config.toml
n_layer = 16
d_model = 384
n_head = 6
n_kv_head = 6
head_dim = 64
d_mlp = 1536
vocab_size = 2048
activation = "gelu"
norm = "layernorm"
norm_place = "pre"
norm_eps = 1e-05
positions = "rope"
rope_base = 25700.0
rope_fraction = 0.25
qk_norm = false
attn_scale = 0.125
bias = "qkv"
tie_embeddings = false
parallel_block = true
init = "normal"
init_std_qkv = 0.0245
init_std_o = 0.0
init_std_up = 0.0245
init_std_down = 0.0
init_mimetic = 0.7
optimizer = "soap_variant"
lr = 0.00764
lr_mult_up = 0.754
beta1 = 0.95
beta2 = 0.95
lr_head = 0.0075
grad_clip = 1.0
warmup_steps = 200
schedule = "wsd"
decay_fraction = 0.698
decay_shape = "linear"
final_lr_fraction = 0.0
batch_tokens = 262144
seq_len = 256
doc_mask = true
train_tokens = 899800000
steps = 3433
dataset = "wikipedia_en"
Each number is 200 + 40 x the weight over its row's rms, rounded and kept within 0 to 999. Layers, rows and columns count from 0. The size before them is the row's rms in percent of the matrix's.

# up: layer 5 MLP up, 1536x384, rms 0.205, rows 207-242, columns 288-383
# down: layer 5 MLP down (transposed), 1536x384, rms 0.265, rows 207-242, columns 288-383
up207,105,203,230,223,190,173,218,99,157,255,183,208,227,244,211,158,306,182,220,227,287,225,226,208,190,179,203,266,170,233,316,184,140,206,239,171,192,224,206,216,156,228,191,173,154,147,188,132,160,174,157,182,179,121,181,218,214,260,137,142,111,198,120,143,164,155,219,192,263,247,251,206,211,119,228,260,192,120,240,224,186,230,212,259,274,221,242,176,163,257,242,215,193,229,161,172,191
down207,098,208,192,203,289,179,215,240,139,219,215,224,192,108,219,201,160,183,227,163,218,202,288,209,230,177,180,186,163,129,185,190,212,225,202,198,218,237,233,114,205,254,229,208,217,226,252,223,260,193,243,265,179,243,221,167,182,124,195,247,244,170,231,250,211,184,105,164,187,131,210,233,202,202,129,154,208,287,192,196,246,83,199,238,276,231,198,177,190,238,194,170,138,218,201,200,170
up208,104,245,182,268,186,139,234,245,196,259,237,177,284,189,212,194,198,205,212,206,167,222,221,126,248,196,184,233,183,175,146,173,138,200,130,200,202,154,135,208,181,249,286,205,258,271,243,134,218,207,260,191,243,204,206,245,184,265,204,212,235,187,258,199,274,234,242,182,172,273,125,343,187,162,264,210,220,173,234,172,277,209,168,229,228,198,187,175,257,241,202,257,233,210,183,196,143
down208,109,172,188,156,211,212,207,241,169,245,231,196,151,239,189,226,210,211,231,168,193,258,133,275,173,276,209,211,242,257,192,233,198,161,237,243,192,238,219,212,157,202,225,205,202,175,201,87,203,217,192,148,156,271,197,200,222,206,232,187,298,215,183,245,213,179,245,130,170,200,201,322,174,205,201,190,168,150,130,160,197,256,164,155,215,181,160,150,206,149,212,217,171,263,131,227,152
up209,102,140,139,185,206,171,243,214,126,206,230,196,233,207,260,194,147,259,234,289,222,215,177,154,192,261,235,207,258,223,190,195,202,163,228,205,246,202,118,89,233,222,187,148,213,186,194,216,200,228,200,226,223,212,210,202,217,152,149,200,173,162,245,191,213,180,198,171,199,94,231,226,218,218,258,192,188,224,236,240,146,137,192,190,240,129,190,233,172,135,162,210,191,170,175,137,202
down209,100,272,210,174,200,226,186,222,140,222,269,172,108,216,222,180,225,134,195,72,245,188,270,150,230,197,273,107,194,158,211,236,187,183,186,211,172,189,154,222,143,145,274,203,194,180,270,228,203,280,205,139,170,184,193,196,214,255,221,231,201,216,152,190,229,193,188,220,205,280,179,216,171,216,234,271,183,222,235,230,200,211,209,230,257,192,258,148,224,174,175,204,261,205,212,251,246
up210,090,281,173,277,190,186,174,286,216,204,161,176,138,220,230,186,213,163,159,161,267,166,226,216,219,291,191,216,200,147,131,252,221,167,145,184,287,150,233,209,159,136,148,158,152,213,241,184,170,246,205,140,208,172,122,92,177,176,165,214,264,197,231,239,209,211,238,214,207,249,194,157,228,213,202,130,136,227,175,249,204,250,136,236,212,210,202,203,201,230,185,223,203,171,283,193,183
down210,093,172,223,177,257,260,235,162,211,279,204,240,284,159,168,180,175,149,240,220,185,193,213,157,126,149,179,242,141,194,265,178,188,178,249,207,181,266,259,218,219,204,251,202,188,204,136,203,167,229,218,270,195,189,278,298,213,215,215,202,185,230,197,204,181,180,170,151,159,163,224,141,209,209,198,231,221,245,189,202,228,167,211,222,145,206,234,150,256,204,224,185,179,261,163,215,206
up211,107,209,185,187,251,136,227,184,145,168,128,171,216,116,219,192,177,197,219,218,256,239,191,200,229,214,153,156,169,254,229,246,175,144,203,205,239,190,257,250,188,170,201,175,230,162,216,180,190,175,314,177,241,242,222,202,189,172,151,194,110,169,183,172,186,169,124,187,89,190,212,149,214,213,216,184,193,260,204,197,167,124,235,232,169,201,278,175,181,238,204,157,221,195,239,219,256
down211,107,228,211,139,192,251,198,157,225,247,150,173,169,144,209,197,232,172,160,245,107,179,183,185,232,215,246,165,167,349,186,191,266,252,256,214,118,172,223,218,188,216,202,190,222,251,120,175,206,229,290,243,169,181,177,192,214,235,139,154,193,252,223,126,148,240,179,238,226,187,257,182,183,224,251,213,155,150,253,253,247,197,155,211,172,269,234,172,161,160,169,189,279,194,260,234,212
up212,096,214,182,128,232,213,252,148,212,206,234,214,174,188,114,229,225,241,242,146,185,218,224,282,189,164,171,202,172,139,233,257,203,214,160,180,184,276,182,217,181,238,125,227,112,125,193,221,185,200,273,135,168,257,171,252,181,183,236,163,223,160,156,219,125,238,245,151,193,128,160,195,206,214,153,229,203,231,223,180,223,156,232,213,211,101,173,172,258,123,219,132,215,168,225,203,219
down212,097,139,246,279,165,218,134,245,198,183,144,154,254,220,264,237,181,176,144,207,210,212,164,124,209,175,205,182,170,237,202,95,207,276,224,173,248,149,177,192,191,140,207,152,285,241,279,193,202,255,149,243,128,192,313,160,210,235,207,239,209,226,216,170,198,229,158,238,181,166,237,144,158,153,291,251,247,167,176,234,198,214,138,210,223,255,244,271,246,237,177,247,236,166,145,303,184
up213,106,209,249,208,177,188,287,131,169,196,166,245,197,269,225,190,191,224,193,162,182,174,151,187,175,148,164,202,225,255,253,183,196,167,283,290,201,122,190,231,156,194,239,199,153,201,205,244,206,177,297,170,271,140,200,218,202,202,225,159,242,209,205,247,179,165,169,177,203,173,250,271,184,149,214,162,193,151,225,211,135,146,178,227,202,164,221,159,267,176,188,223,302,222,208,213,203
down213,108,114,191,277,189,254,188,239,196,224,239,149,236,215,200,215,222,276,194,178,93,253,236,274,259,128,117,161,254,288,181,208,186,166,239,186,202,201,130,227,209,196,227,295,215,188,168,184,236,188,204,253,231,166,136,189,240,153,212,239,250,174,214,208,169,130,178,163,187,105,228,185,177,174,147,214,225,198,151,226,300,257,173,198,254,210,264,243,99,212,124,254,154,230,184,192,156
up214,104,260,226,218,177,111,174,203,138,223,213,157,207,145,282,223,148,164,140,151,134,207,181,197,199,190,222,172,192,215,154,188,204,197,252,211,266,233,175,224,256,154,158,231,234,193,149,214,189,185,214,227,119,216,205,149,215,199,152,147,270,226,250,141,187,180,211,178,250,203,194,139,202,189,232,240,154,188,233,195,201,282,204,201,221,220,207,149,260,166,207,297,151,183,184,231,258
down214,101,177,215,207,198,176,250,294,120,267,205,172,156,234,126,159,177,195,197,221,233,172,225,224,192,239,122,225,170,163,210,138,189,187,171,248,173,158,180,157,229,178,211,273,237,200,250,160,185,227,144,205,231,251,196,236,179,102,245,227,203,176,200,135,271,197,266,174,199,242,146,225,195,221,225,217,167,176,195,167,164,112,80,131,126,160,211,225,172,226,209,156,308,242,199,139,185
up215,108,241,145,180,198,192,195,192,272,157,141,206,144,133,77,213,180,163,182,118,207,195,199,150,179,247,201,184,214,123,253,170,203,207,220,196,181,195,177,230,229,245,196,213,236,196,185,234,211,185,232,152,223,160,163,138,180,226,202,255,208,239,254,182,234,233,252,194,182,209,197,176,105,237,223,233,158,190,142,190,188,173,232,198,186,114,258,194,212,191,233,155,203,247,177,232,189
down215,104,198,108,172,167,190,145,269,260,201,159,197,186,222,215,185,163,243,268,234,227,182,259,208,228,265,146,126,179,209,224,218,212,224,209,206,204,159,169,221,207,159,146,277,248,252,180,191,212,183,201,222,204,222,179,114,245,179,244,208,177,192,190,197,217,272,179,302,160,209,226,273,131,199,156,216,257,211,203,201,222,227,143,181,176,205,238,216,193,237,209,206,198,242,243,215,150
up216,093,277,227,202,223,170,233,233,188,199,199,286,210,231,272,174,109,155,248,158,241,249,198,228,214,154,194,147,151,221,275,242,144,209,180,185,170,205,173,171,214,181,175,240,319,288,214,152,158,159,194,211,190,243,163,246,199,211,176,170,201,157,188,263,212,134,236,186,126,173,210,182,151,248,264,206,217,214,291,164,247,210,191,190,144,204,199,161,230,196,154,206,215,169,220,244,138
down216,099,261,123,160,156,179,251,171,207,172,163,245,147,187,223,213,219,187,148,219,214,170,210,230,137,261,136,102,231,202,248,262,227,227,240,232,229,169,153,238,236,171,264,212,147,221,216,199,194,267,200,180,184,189,205,229,135,223,211,149,266,245,216,191,176,204,198,205,141,210,233,202,172,237,224,237,286,235,221,174,158,226,196,196,187,179,170,196,142,248,164,300,233,250,282,136,260
up217,096,178,255,125,296,192,206,121,167,181,214,127,135,241,205,179,246,249,172,249,213,204,187,222,204,176,204,251,172,203,191,179,224,239,235,182,198,188,206,158,168,170,232,228,237,237,253,205,185,183,243,130,178,211,217,186,235,167,267,170,226,189,217,163,172,168,171,259,168,189,190,280,90,199,245,215,168,207,243,163,186,209,246,230,258,199,234,222,192,193,226,158,177,214,213,146,143
down217,094,251,192,208,135,165,178,192,135,206,201,217,235,176,183,201,191,212,233,193,151,211,116,206,180,254,239,159,195,186,228,178,237,210,153,173,243,215,166,153,229,174,171,160,161,164,186,159,266,180,206,137,182,235,126,251,186,205,186,201,220,173,198,228,254,173,220,252,232,251,174,211,223,157,224,180,191,203,227,145,270,236,91,166,203,214,222,252,238,181,114,127,258,214,181,267,197
up218,098,138,195,190,149,194,203,178,217,184,194,170,251,248,201,162,216,196,236,187,217,205,144,169,161,221,122,295,132,232,216,181,188,245,228,206,265,198,229,201,196,176,235,209,218,173,240,187,101,90,212,224,210,189,143,163,209,112,178,212,184,231,270,241,216,143,230,234,164,153,234,228,161,189,208,231,244,197,165,120,211,199,179,265,240,103,162,269,158,218,232,236,225,269,217,242,185
down218,098,241,274,234,161,93,154,163,156,183,217,271,225,150,319,208,193,268,166,234,197,196,264,211,200,141,227,157,255,151,129,224,240,235,156,224,163,163,179,222,213,209,230,206,193,264,176,233,226,264,161,262,242,268,212,233,199,292,220,131,135,217,175,218,194,178,170,146,122,217,192,209,241,192,247,165,226,157,168,246,110,206,290,208,242,289,155,172,228,228,116,209,194,193,167,154,217
up219,113,198,207,204,234,198,157,199,254,197,212,237,135,224,121,181,207,205,165,167,154,203,114,150,148,209,146,137,176,211,189,186,185,181,199,231,205,191,242,173,165,249,211,154,162,209,141,199,200,128,225,195,176,268,207,164,253,204,199,186,189,130,239,269,170,115,136,260,217,186,179,195,277,197,172,169,216,193,177,169,174,272,216,112,101,228,200,224,162,194,253,244,195,221,169,144,180
down219,102,132,206,175,208,203,287,192,222,178,221,128,219,214,214,243,208,161,168,229,192,174,171,140,245,126,227,229,200,230,128,149,188,195,243,117,211,295,169,256,194,160,247,208,203,251,227,204,175,203,178,215,245,134,165,226,201,198,131,199,191,283,204,129,214,136,211,166,169,250,252,211,224,224,304,245,249,211,199,240,243,186,135,174,235,210,241,187,191,247,244,215,192,225,240,211,197
up220,094,221,176,192,193,231,101,177,244,232,220,195,224,163,183,217,188,204,138,181,251,121,200,142,141,151,232,277,187,208,203,238,122,211,226,223,243,203,220,234,119,241,165,150,271,182,223,260,127,188,299,258,209,220,195,265,240,205,204,235,228,181,139,178,171,279,189,188,227,207,158,225,204,175,158,158,175,182,200,313,208,247,253,201,243,198,258,244,168,219,174,215,257,214,224,186,190
down220,092,224,257,169,225,278,219,252,191,203,197,172,172,166,213,200,212,198,200,138,153,214,167,215,190,246,209,156,198,214,203,232,247,218,222,166,237,253,201,159,227,273,194,274,232,242,140,199,274,246,189,123,190,152,225,249,154,128,212,166,261,295,248,178,223,173,194,154,216,145,124,201,200,146,220,229,112,134,130,203,194,171,229,255,266,211,190,142,265,151,182,166,210,182,241,237,170
up221,100,272,216,164,145,206,140,212,230,191,160,237,232,113,217,170,194,165,192,186,240,245,191,201,217,224,212,187,162,217,237,204,143,190,239,168,169,233,220,137,152,189,148,131,172,165,175,175,256,254,215,243,213,238,213,190,216,176,192,170,210,231,249,162,212,150,181,253,232,192,126,165,210,257,171,269,221,230,175,243,198,250,221,218,154,155,197,203,109,238,296,343,124,166,267,204,220
down221,096,156,176,155,182,185,271,173,171,188,273,173,98,241,177,318,232,192,220,207,218,191,220,207,259,193,245,228,181,207,174,215,168,210,211,168,210,230,176,271,187,226,138,254,212,250,237,276,265,238,221,135,149,218,212,256,235,219,124,190,189,182,217,260,157,199,115,245,230,248,262,199,274,243,182,174,198,123,199,219,140,180,152,210,157,244,206,238,191,163,102,144,211,250,166,222,231
up222,106,218,199,172,209,219,246,226,212,135,238,186,211,191,220,222,103,309,200,171,180,223,234,189,224,188,173,142,223,143,150,215,126,245,184,270,142,187,195,240,227,240,129,169,177,163,216,166,176,129,158,202,228,220,214,235,225,195,237,185,180,213,281,222,203,258,216,153,181,220,209,135,229,221,251,149,220,202,200,244,121,177,266,183,300,202,212,177,158,210,132,174,180,197,228,130,200
down222,098,206,219,198,179,217,194,206,226,221,177,247,186,232,190,218,289,142,190,249,255,86,215,213,192,228,270,235,102,300,230,207,250,267,197,142,218,228,213,220,232,170,284,198,180,230,190,277,179,249,214,165,180,215,202,202,183,196,173,172,148,203,137,148,174,162,225,164,273,216,203,234,220,223,190,210,245,199,201,143,274,222,141,161,132,202,140,235,254,244,277,229,177,199,157,285,231
up223,105,212,185,239,270,285,281,187,165,96,217,237,216,264,167,150,210,221,179,225,149,199,239,202,225,188,229,125,172,194,214,149,180,155,213,251,150,163,178,190,208,174,333,220,292,259,165,249,195,263,254,211,112,214,226,226,220,183,338,172,220,155,182,254,205,144,195,214,115,141,206,159,194,282,145,190,205,264,256,135,220,182,206,232,173,187,207,172,214,229,211,240,109,266,266,177,218
down223,093,198,193,165,198,235,229,146,202,148,212,132,218,200,247,236,159,165,197,197,192,225,192,288,201,208,243,174,186,252,149,284,179,202,153,240,217,225,161,302,125,175,189,168,230,208,241,204,128,223,228,186,199,184,201,185,315,155,188,143,217,170,251,206,127,290,186,265,250,242,200,176,211,205,174,238,135,143,133,198,163,245,163,192,215,125,204,217,163,187,144,180,187,153,300,176,239
up224,104,183,212,202,245,292,154,148,218,235,253,225,198,201,209,168,221,197,273,193,207,169,227,167,200,192,176,158,220,211,204,157,236,209,196,267,244,226,202,234,250,169,218,202,253,261,218,205,288,220,140,203,251,175,258,132,154,153,225,228,308,252,150,235,309,199,91,158,264,218,207,189,219,218,162,146,205,212,197,175,148,219,207,160,282,223,161,164,169,222,246,203,157,215,162,204,170
down224,103,206,191,205,250,126,206,162,221,180,215,147,135,208,213,179,205,218,223,222,196,171,270,200,120,237,149,126,293,176,191,167,212,292,198,191,200,211,189,169,216,201,189,212,272,186,163,201,220,162,173,214,160,257,117,251,155,260,251,236,163,120,233,124,180,194,216,156,206,179,179,159,192,252,127,248,154,268,209,195,231,233,188,204,143,213,247,262,195,197,202,195,219,190,236,147,200
up225,095,188,196,193,203,181,248,238,266,95,231,225,152,169,249,213,180,54,193,208,205,283,219,205,269,200,174,168,216,193,247,211,224,210,225,168,193,161,134,232,173,173,197,182,192,180,210,155,212,199,201,177,294,229,221,234,173,191,226,288,188,186,132,166,234,232,174,189,182,250,235,281,226,140,204,162,199,220,232,202,208,171,172,244,222,117,177,206,214,186,159,222,293,165,250,185,223
down225,103,263,224,215,174,157,210,226,209,219,195,187,260,188,116,197,180,105,126,167,206,152,164,188,209,230,180,212,181,183,249,181,264,200,279,251,146,192,218,200,238,147,276,187,212,100,133,190,211,181,122,199,149,325,216,222,206,125,283,205,209,178,83,155,172,239,221,197,234,268,180,204,140,181,243,186,166,134,259,234,227,202,184,185,164,205,178,276,203,251,189,190,291,169,228,160,168
up226,091,221,177,217,184,324,137,224,184,286,228,291,208,220,168,165,204,177,175,178,300,126,206,172,226,159,233,224,198,240,215,204,180,226,204,177,208,248,255,244,165,162,157,226,259,214,237,257,215,205,179,123,244,253,191,211,206,179,193,187,202,204,215,208,253,235,192,285,245,235,268,212,245,257,146,222,209,102,187,206,221,174,221,213,311,239,162,183,249,178,248,227,153,123,155,143,250
down226,099,145,221,185,202,171,161,240,251,178,192,112,203,266,231,183,189,210,164,218,148,278,227,212,250,332,235,225,225,181,220,254,214,206,218,202,213,157,152,165,176,214,183,213,151,220,158,156,164,255,197,191,214,128,206,129,211,180,194,239,250,184,142,159,197,178,195,197,256,138,170,189,155,228,230,256,87,259,294,183,124,208,229,243,102,162,247,244,194,207,224,168,204,225,209,218,171
up227,097,199,145,251,269,127,230,145,263,232,253,166,174,216,199,221,192,166,205,239,254,170,150,162,248,153,165,182,197,176,214,251,265,216,192,224,171,165,249,209,150,237,222,217,142,200,184,191,182,191,190,170,248,202,128,218,210,187,248,177,206,115,149,248,267,234,223,216,246,157,254,229,183,158,239,113,211,158,198,230,134,270,249,230,218,185,212,198,157,224,283,234,207,238,248,249,192
down227,094,189,194,146,175,167,218,296,123,179,94,245,289,162,204,184,216,176,257,242,182,218,246,216,175,243,234,162,149,206,237,197,226,131,231,186,172,225,230,255,182,186,175,221,221,268,196,240,195,173,185,244,146,215,199,181,173,175,127,311,168,235,202,219,166,170,182,171,210,195,219,203,181,222,183,177,242,281,155,222,269,203,240,256,195,186,205,213,169,230,146,155,225,131,157,148,180
up228,095,264,205,164,260,181,174,227,160,120,219,225,217,170,229,211,210,325,250,167,233,183,200,274,164,164,124,159,194,171,269,227,275,204,263,214,255,152,243,189,159,171,244,257,174,285,166,192,140,177,202,234,174,178,146,244,232,207,231,185,221,188,208,212,192,245,172,203,204,211,165,268,187,254,220,174,201,114,161,189,239,190,223,236,184,253,216,252,188,226,230,171,111,274,228,220,145
down228,101,214,179,105,178,171,172,162,200,279,212,168,230,219,180,242,221,229,150,175,212,154,195,257,256,255,199,146,208,266,161,272,233,186,205,190,94,232,216,280,205,191,226,195,174,125,204,213,158,251,185,136,221,273,185,218,182,208,248,170,240,208,241,174,201,153,214,138,253,246,197,131,208,159,219,198,236,196,216,196,182,172,169,113,188,111,167,184,207,225,217,246,205,172,177,179,228
up229,097,265,250,193,163,131,187,227,151,192,193,220,188,149,253,187,177,167,170,175,204,180,245,144,221,309,154,150,313,205,236,263,210,245,171,177,233,236,202,149,154,209,240,197,159,155,217,235,230,218,218,175,169,130,188,213,310,224,228,188,182,239,151,206,268,183,162,191,239,193,234,260,192,179,176,197,227,128,170,114,231,244,292,177,232,175,168,186,271,220,305,297,200,183,188,160,186
down229,104,153,183,249,183,214,156,192,136,241,222,179,201,305,205,259,153,208,188,165,225,186,194,172,74,195,260,173,219,154,247,194,189,216,177,187,216,262,267,208,163,172,130,196,162,211,245,150,221,210,218,193,208,201,214,194,217,195,139,235,235,271,206,138,180,229,196,216,133,228,209,239,152,165,231,217,185,253,140,194,167,152,256,152,155,173,178,145,207,83,215,249,238,230,252,255,152
up230,098,219,209,158,171,198,274,223,188,235,208,237,254,231,249,222,263,205,196,136,186,189,168,196,272,234,181,231,231,187,205,193,252,197,195,163,171,173,218,267,221,133,151,218,208,202,161,219,209,258,218,295,221,251,182,121,205,219,208,172,119,195,98,178,158,198,204,282,250,203,194,153,190,218,176,154,206,177,221,165,226,158,188,160,193,185,229,250,110,255,227,261,209,207,206,187,183
down230,102,213,207,171,182,161,231,190,310,148,176,160,214,201,162,170,188,204,227,254,193,138,267,168,153,249,212,178,141,227,247,164,219,321,157,245,218,168,246,209,111,282,201,223,236,272,169,176,111,251,212,222,113,232,167,284,211,233,236,178,253,233,247,185,181,189,191,182,162,190,135,233,175,202,215,212,283,160,224,162,216,206,239,125,170,243,186,246,206,172,212,170,145,210,207,192,220
up231,103,214,128,251,216,162,119,206,218,202,213,285,199,141,150,149,139,231,262,165,205,130,221,230,235,216,142,213,229,142,238,241,132,200,208,86,178,252,121,140,211,191,219,164,271,156,204,212,210,231,212,196,195,176,148,151,221,172,166,111,161,281,278,258,226,178,247,209,199,223,180,149,151,193,213,184,222,153,255,184,238,251,191,230,208,134,229,251,228,228,160,257,211,199,128,259,128
down231,103,229,178,177,248,167,260,206,195,229,154,186,241,210,159,239,170,211,243,225,176,206,141,165,193,143,220,228,148,193,212,184,262,201,230,192,275,185,232,210,197,269,197,246,164,172,175,198,146,214,205,245,218,156,188,221,212,195,268,197,199,99,199,110,206,158,217,214,234,205,280,229,188,226,204,144,219,205,222,218,154,136,199,217,236,255,238,172,175,140,254,175,145,153,170,271,222
up232,100,247,154,261,236,177,255,225,273,216,230,225,150,245,187,214,251,202,209,258,227,228,175,187,166,176,222,230,215,238,220,243,240,180,159,236,138,180,180,220,216,165,158,187,240,247,245,186,263,239,192,185,261,186,106,131,177,229,170,133,259,229,245,200,256,151,180,184,267,257,231,144,243,234,219,213,251,234,214,216,196,194,216,247,212,178,237,177,191,214,183,256,101,164,166,207,141
down232,100,161,222,204,212,232,220,271,193,227,286,195,232,170,178,104,113,190,171,135,158,237,201,151,198,197,234,190,166,159,190,184,195,195,223,175,260,241,223,206,264,166,191,245,120,222,237,165,214,160,244,201,156,153,264,249,143,114,266,270,139,193,184,253,173,221,182,192,146,143,195,155,164,175,198,190,178,178,236,199,177,204,145,198,223,167,73,155,134,222,232,159,268,196,208,227,159
up233,097,172,271,193,251,202,198,240,129,170,222,174,220,251,250,225,280,211,175,159,185,189,179,166,199,252,141,268,182,183,237,187,198,259,211,171,214,245,263,195,157,216,263,195,224,188,186,127,233,253,225,187,239,216,163,264,184,191,158,234,165,244,200,175,154,178,237,157,223,156,276,168,239,242,202,191,195,191,206,215,251,229,213,258,178,175,179,169,230,278,230,114,251,191,202,204,232
down233,094,221,182,183,217,260,161,201,285,196,191,179,176,188,233,199,147,225,265,202,200,244,293,227,219,170,193,163,263,213,162,232,159,180,91,205,174,137,184,168,188,207,180,231,244,243,153,180,281,150,232,202,205,191,276,132,196,154,211,136,196,177,210,283,191,203,206,264,201,246,167,156,206,136,238,192,206,128,177,255,224,261,185,231,208,248,151,198,229,202,249,185,232,235,227,136,193
up234,097,175,165,291,155,297,216,227,248,136,210,206,181,229,261,218,151,244,152,235,237,183,167,175,263,193,193,175,283,190,219,206,246,222,264,183,173,170,234,198,160,226,168,199,263,230,220,137,246,151,161,151,191,175,194,247,177,161,222,187,273,180,212,138,209,183,255,200,258,171,194,125,262,177,224,205,267,114,220,158,200,167,185,220,259,211,212,266,207,269,226,213,189,234,125,206,218
down234,102,197,240,84,194,149,256,199,170,205,248,199,198,230,283,225,251,196,162,252,168,255,171,165,185,181,193,172,263,163,109,239,200,177,125,199,218,226,149,251,192,183,260,240,121,176,143,256,231,148,169,194,154,216,176,173,242,219,216,273,167,183,190,226,263,198,259,167,239,162,178,212,209,158,155,202,226,196,240,160,276,213,202,170,201,118,226,174,157,227,114,255,135,151,243,260,167
up235,102,200,259,174,209,271,111,175,253,217,152,128,194,189,219,222,182,177,147,141,127,187,226,203,202,193,161,181,194,255,216,241,269,206,217,209,227,174,210,288,170,183,210,170,174,223,191,162,195,244,162,219,236,222,171,174,186,250,214,186,101,166,307,203,245,233,289,202,226,257,157,168,169,194,133,180,212,234,163,178,220,283,171,223,125,170,252,208,245,243,193,184,200,222,195,181,142
down235,095,148,105,195,152,212,279,124,170,198,214,192,131,192,194,202,200,201,304,227,227,173,144,221,195,159,188,135,182,180,205,181,211,182,122,177,150,240,229,108,177,267,162,168,145,101,243,237,286,178,147,136,162,156,275,159,272,214,190,211,231,249,135,196,249,234,196,176,151,127,232,227,228,220,198,249,138,197,207,143,185,120,140,200,168,210,186,215,269,182,181,188,194,208,200,196,261
up236,104,193,208,216,229,152,214,177,184,147,197,239,116,170,231,169,161,154,185,138,239,224,234,136,226,135,248,230,206,211,203,231,224,155,179,189,158,210,186,281,225,238,237,194,163,227,222,179,131,197,196,208,192,196,202,257,167,247,205,200,192,204,217,146,226,186,172,123,267,209,211,257,268,186,173,226,227,223,261,186,207,162,132,194,158,212,269,232,260,271,215,203,161,97,208,102,220
down236,103,170,152,154,209,181,188,210,241,246,145,207,232,241,231,180,195,231,144,266,198,143,263,178,209,171,220,137,203,179,268,194,181,254,197,127,212,215,192,234,242,216,191,177,150,217,146,182,181,246,180,148,159,149,210,294,253,242,278,143,207,226,133,217,180,230,201,200,214,177,218,141,204,241,192,267,234,179,210,254,196,193,213,201,218,129,255,179,184,245,169,203,162,214,242,194,238
up237,100,226,184,200,221,239,186,209,179,124,226,250,214,209,185,210,208,192,275,221,215,194,225,186,219,210,177,138,179,181,224,186,178,178,233,209,229,195,213,159,117,217,262,204,166,223,192,166,147,138,163,231,233,142,224,214,177,223,220,228,160,210,233,183,166,204,185,235,153,212,213,211,214,126,212,222,217,150,178,229,154,225,159,215,198,163,214,230,242,263,146,199,258,238,263,215,252
down237,095,159,182,265,187,144,220,188,177,303,236,112,177,228,262,177,188,213,153,210,156,196,240,168,183,222,138,219,301,142,137,185,206,170,181,173,140,174,210,164,272,203,179,150,216,159,173,181,167,243,200,156,165,197,205,169,264,186,205,185,215,185,240,224,195,185,219,200,244,151,144,182,217,220,206,100,166,255,221,146,254,171,183,192,174,283,235,175,168,207,208,208,218,181,165,152,150
up238,095,146,160,233,189,187,202,171,250,107,222,253,288,166,201,239,272,176,255,257,209,258,293,210,205,176,257,177,168,205,200,176,225,160,187,290,265,249,236,192,178,244,215,94,214,256,225,236,218,187,220,146,188,150,290,218,209,151,247,146,235,157,243,244,268,233,183,165,192,201,172,235,197,176,265,197,271,229,221,216,159,298,136,176,201,115,157,165,285,218,226,206,254,196,170,179,165
down238,094,291,190,220,190,237,229,173,196,255,172,147,170,214,222,214,189,174,145,207,219,185,153,247,183,228,164,157,243,198,224,223,202,219,198,191,184,228,159,271,169,192,183,276,193,189,235,190,139,238,179,246,231,221,158,210,240,235,163,170,188,328,214,178,177,187,292,253,228,182,214,183,171,263,180,182,164,213,196,175,203,178,203,197,180,253,195,193,103,136,181,172,242,186,210,273,273
up239,104,242,147,223,185,267,227,198,224,151,177,140,173,198,182,221,196,221,214,207,214,209,238,169,260,289,327,167,214,181,201,130,211,201,185,226,263,218,198,167,250,105,194,190,208,226,179,297,250,212,169,225,233,249,203,245,177,218,263,240,191,180,199,181,191,197,194,212,141,196,214,170,199,228,211,161,186,225,172,166,178,198,197,188,273,194,187,140,217,204,179,208,179,213,167,182,286
down239,102,222,275,223,180,177,255,207,200,232,149,180,247,112,113,245,207,196,217,198,131,135,195,236,227,228,240,254,205,189,170,193,239,221,180,170,238,218,181,240,212,187,210,167,190,126,222,140,185,107,195,202,223,217,168,227,149,220,142,262,246,223,249,213,217,125,198,147,213,168,162,251,201,148,143,222,197,229,155,177,223,326,236,213,164,233,174,176,220,170,257,264,155,210,112,218,179
up240,107,213,221,216,173,184,222,253,270,231,218,250,191,189,153,254,187,253,220,229,243,165,225,304,208,190,225,201,164,217,220,167,125,229,179,248,208,202,239,169,181,180,238,126,238,246,156,221,233,173,224,203,156,248,136,209,183,187,233,187,195,183,176,190,189,272,254,200,227,214,243,213,308,162,241,196,124,208,210,192,202,245,196,234,179,178,243,258,247,235,243,252,199,181,231,172,156
down240,118,188,117,216,182,163,198,261,278,172,171,142,156,144,201,247,216,215,171,228,228,168,207,225,112,180,271,163,154,214,174,159,143,147,177,170,281,178,238,193,252,164,174,227,296,130,248,189,217,199,225,156,137,260,179,194,244,203,148,237,187,146,199,174,220,183,170,270,198,225,162,204,267,179,226,231,230,151,241,169,198,156,210,174,161,235,175,170,187,199,222,270,212,173,188,171,254
up241,099,183,243,155,176,168,174,228,168,149,248,246,129,223,178,208,216,137,189,186,226,243,159,207,219,156,289,170,264,147,200,195,246,236,166,192,130,256,178,212,147,202,201,186,218,220,321,277,222,190,194,230,179,111,149,175,273,149,163,242,227,172,200,146,198,150,203,191,200,222,160,257,180,129,277,260,197,171,244,180,207,222,297,167,259,222,249,221,189,266,240,252,217,217,143,241,185
down241,103,185,188,158,158,234,224,137,156,167,164,188,163,159,192,233,107,284,227,195,188,237,179,198,168,227,283,283,242,235,153,196,190,250,227,209,238,214,136,221,210,93,162,192,268,249,215,217,214,256,227,155,275,208,184,227,187,257,248,196,231,236,151,302,127,228,231,96,154,166,234,207,159,168,183,210,224,176,219,147,228,208,209,200,161,120,230,140,180,296,188,208,228,247,202,184,203
up242,096,210,158,178,211,251,198,176,178,167,224,164,196,194,190,152,205,165,232,188,284,245,210,185,216,207,181,207,207,193,240,190,234,210,201,207,216,153,225,184,248,173,232,186,209,183,182,108,170,194,268,180,214,174,152,201,170,212,167,163,133,127,258,192,234,200,241,199,212,199,246,271,179,187,213,65,157,223,209,206,160,206,186,195,171,218,232,214,171,186,175,170,199,186,128,200,151
down242,101,192,213,188,198,214,189,232,159,181,284,268,207,229,182,167,196,195,223,165,135,208,251,190,142,132,187,162,258,226,227,214,225,220,226,156,226,195,178,213,211,220,194,258,179,187,144,182,203,139,190,183,177,206,255,222,218,168,246,154,214,170,206,210,194,205,149,214,195,157,186,250,190,175,196,196,203,206,220,215,238,189,185,275,200,215,219,192,188,219,160,277,223,264,250,298,168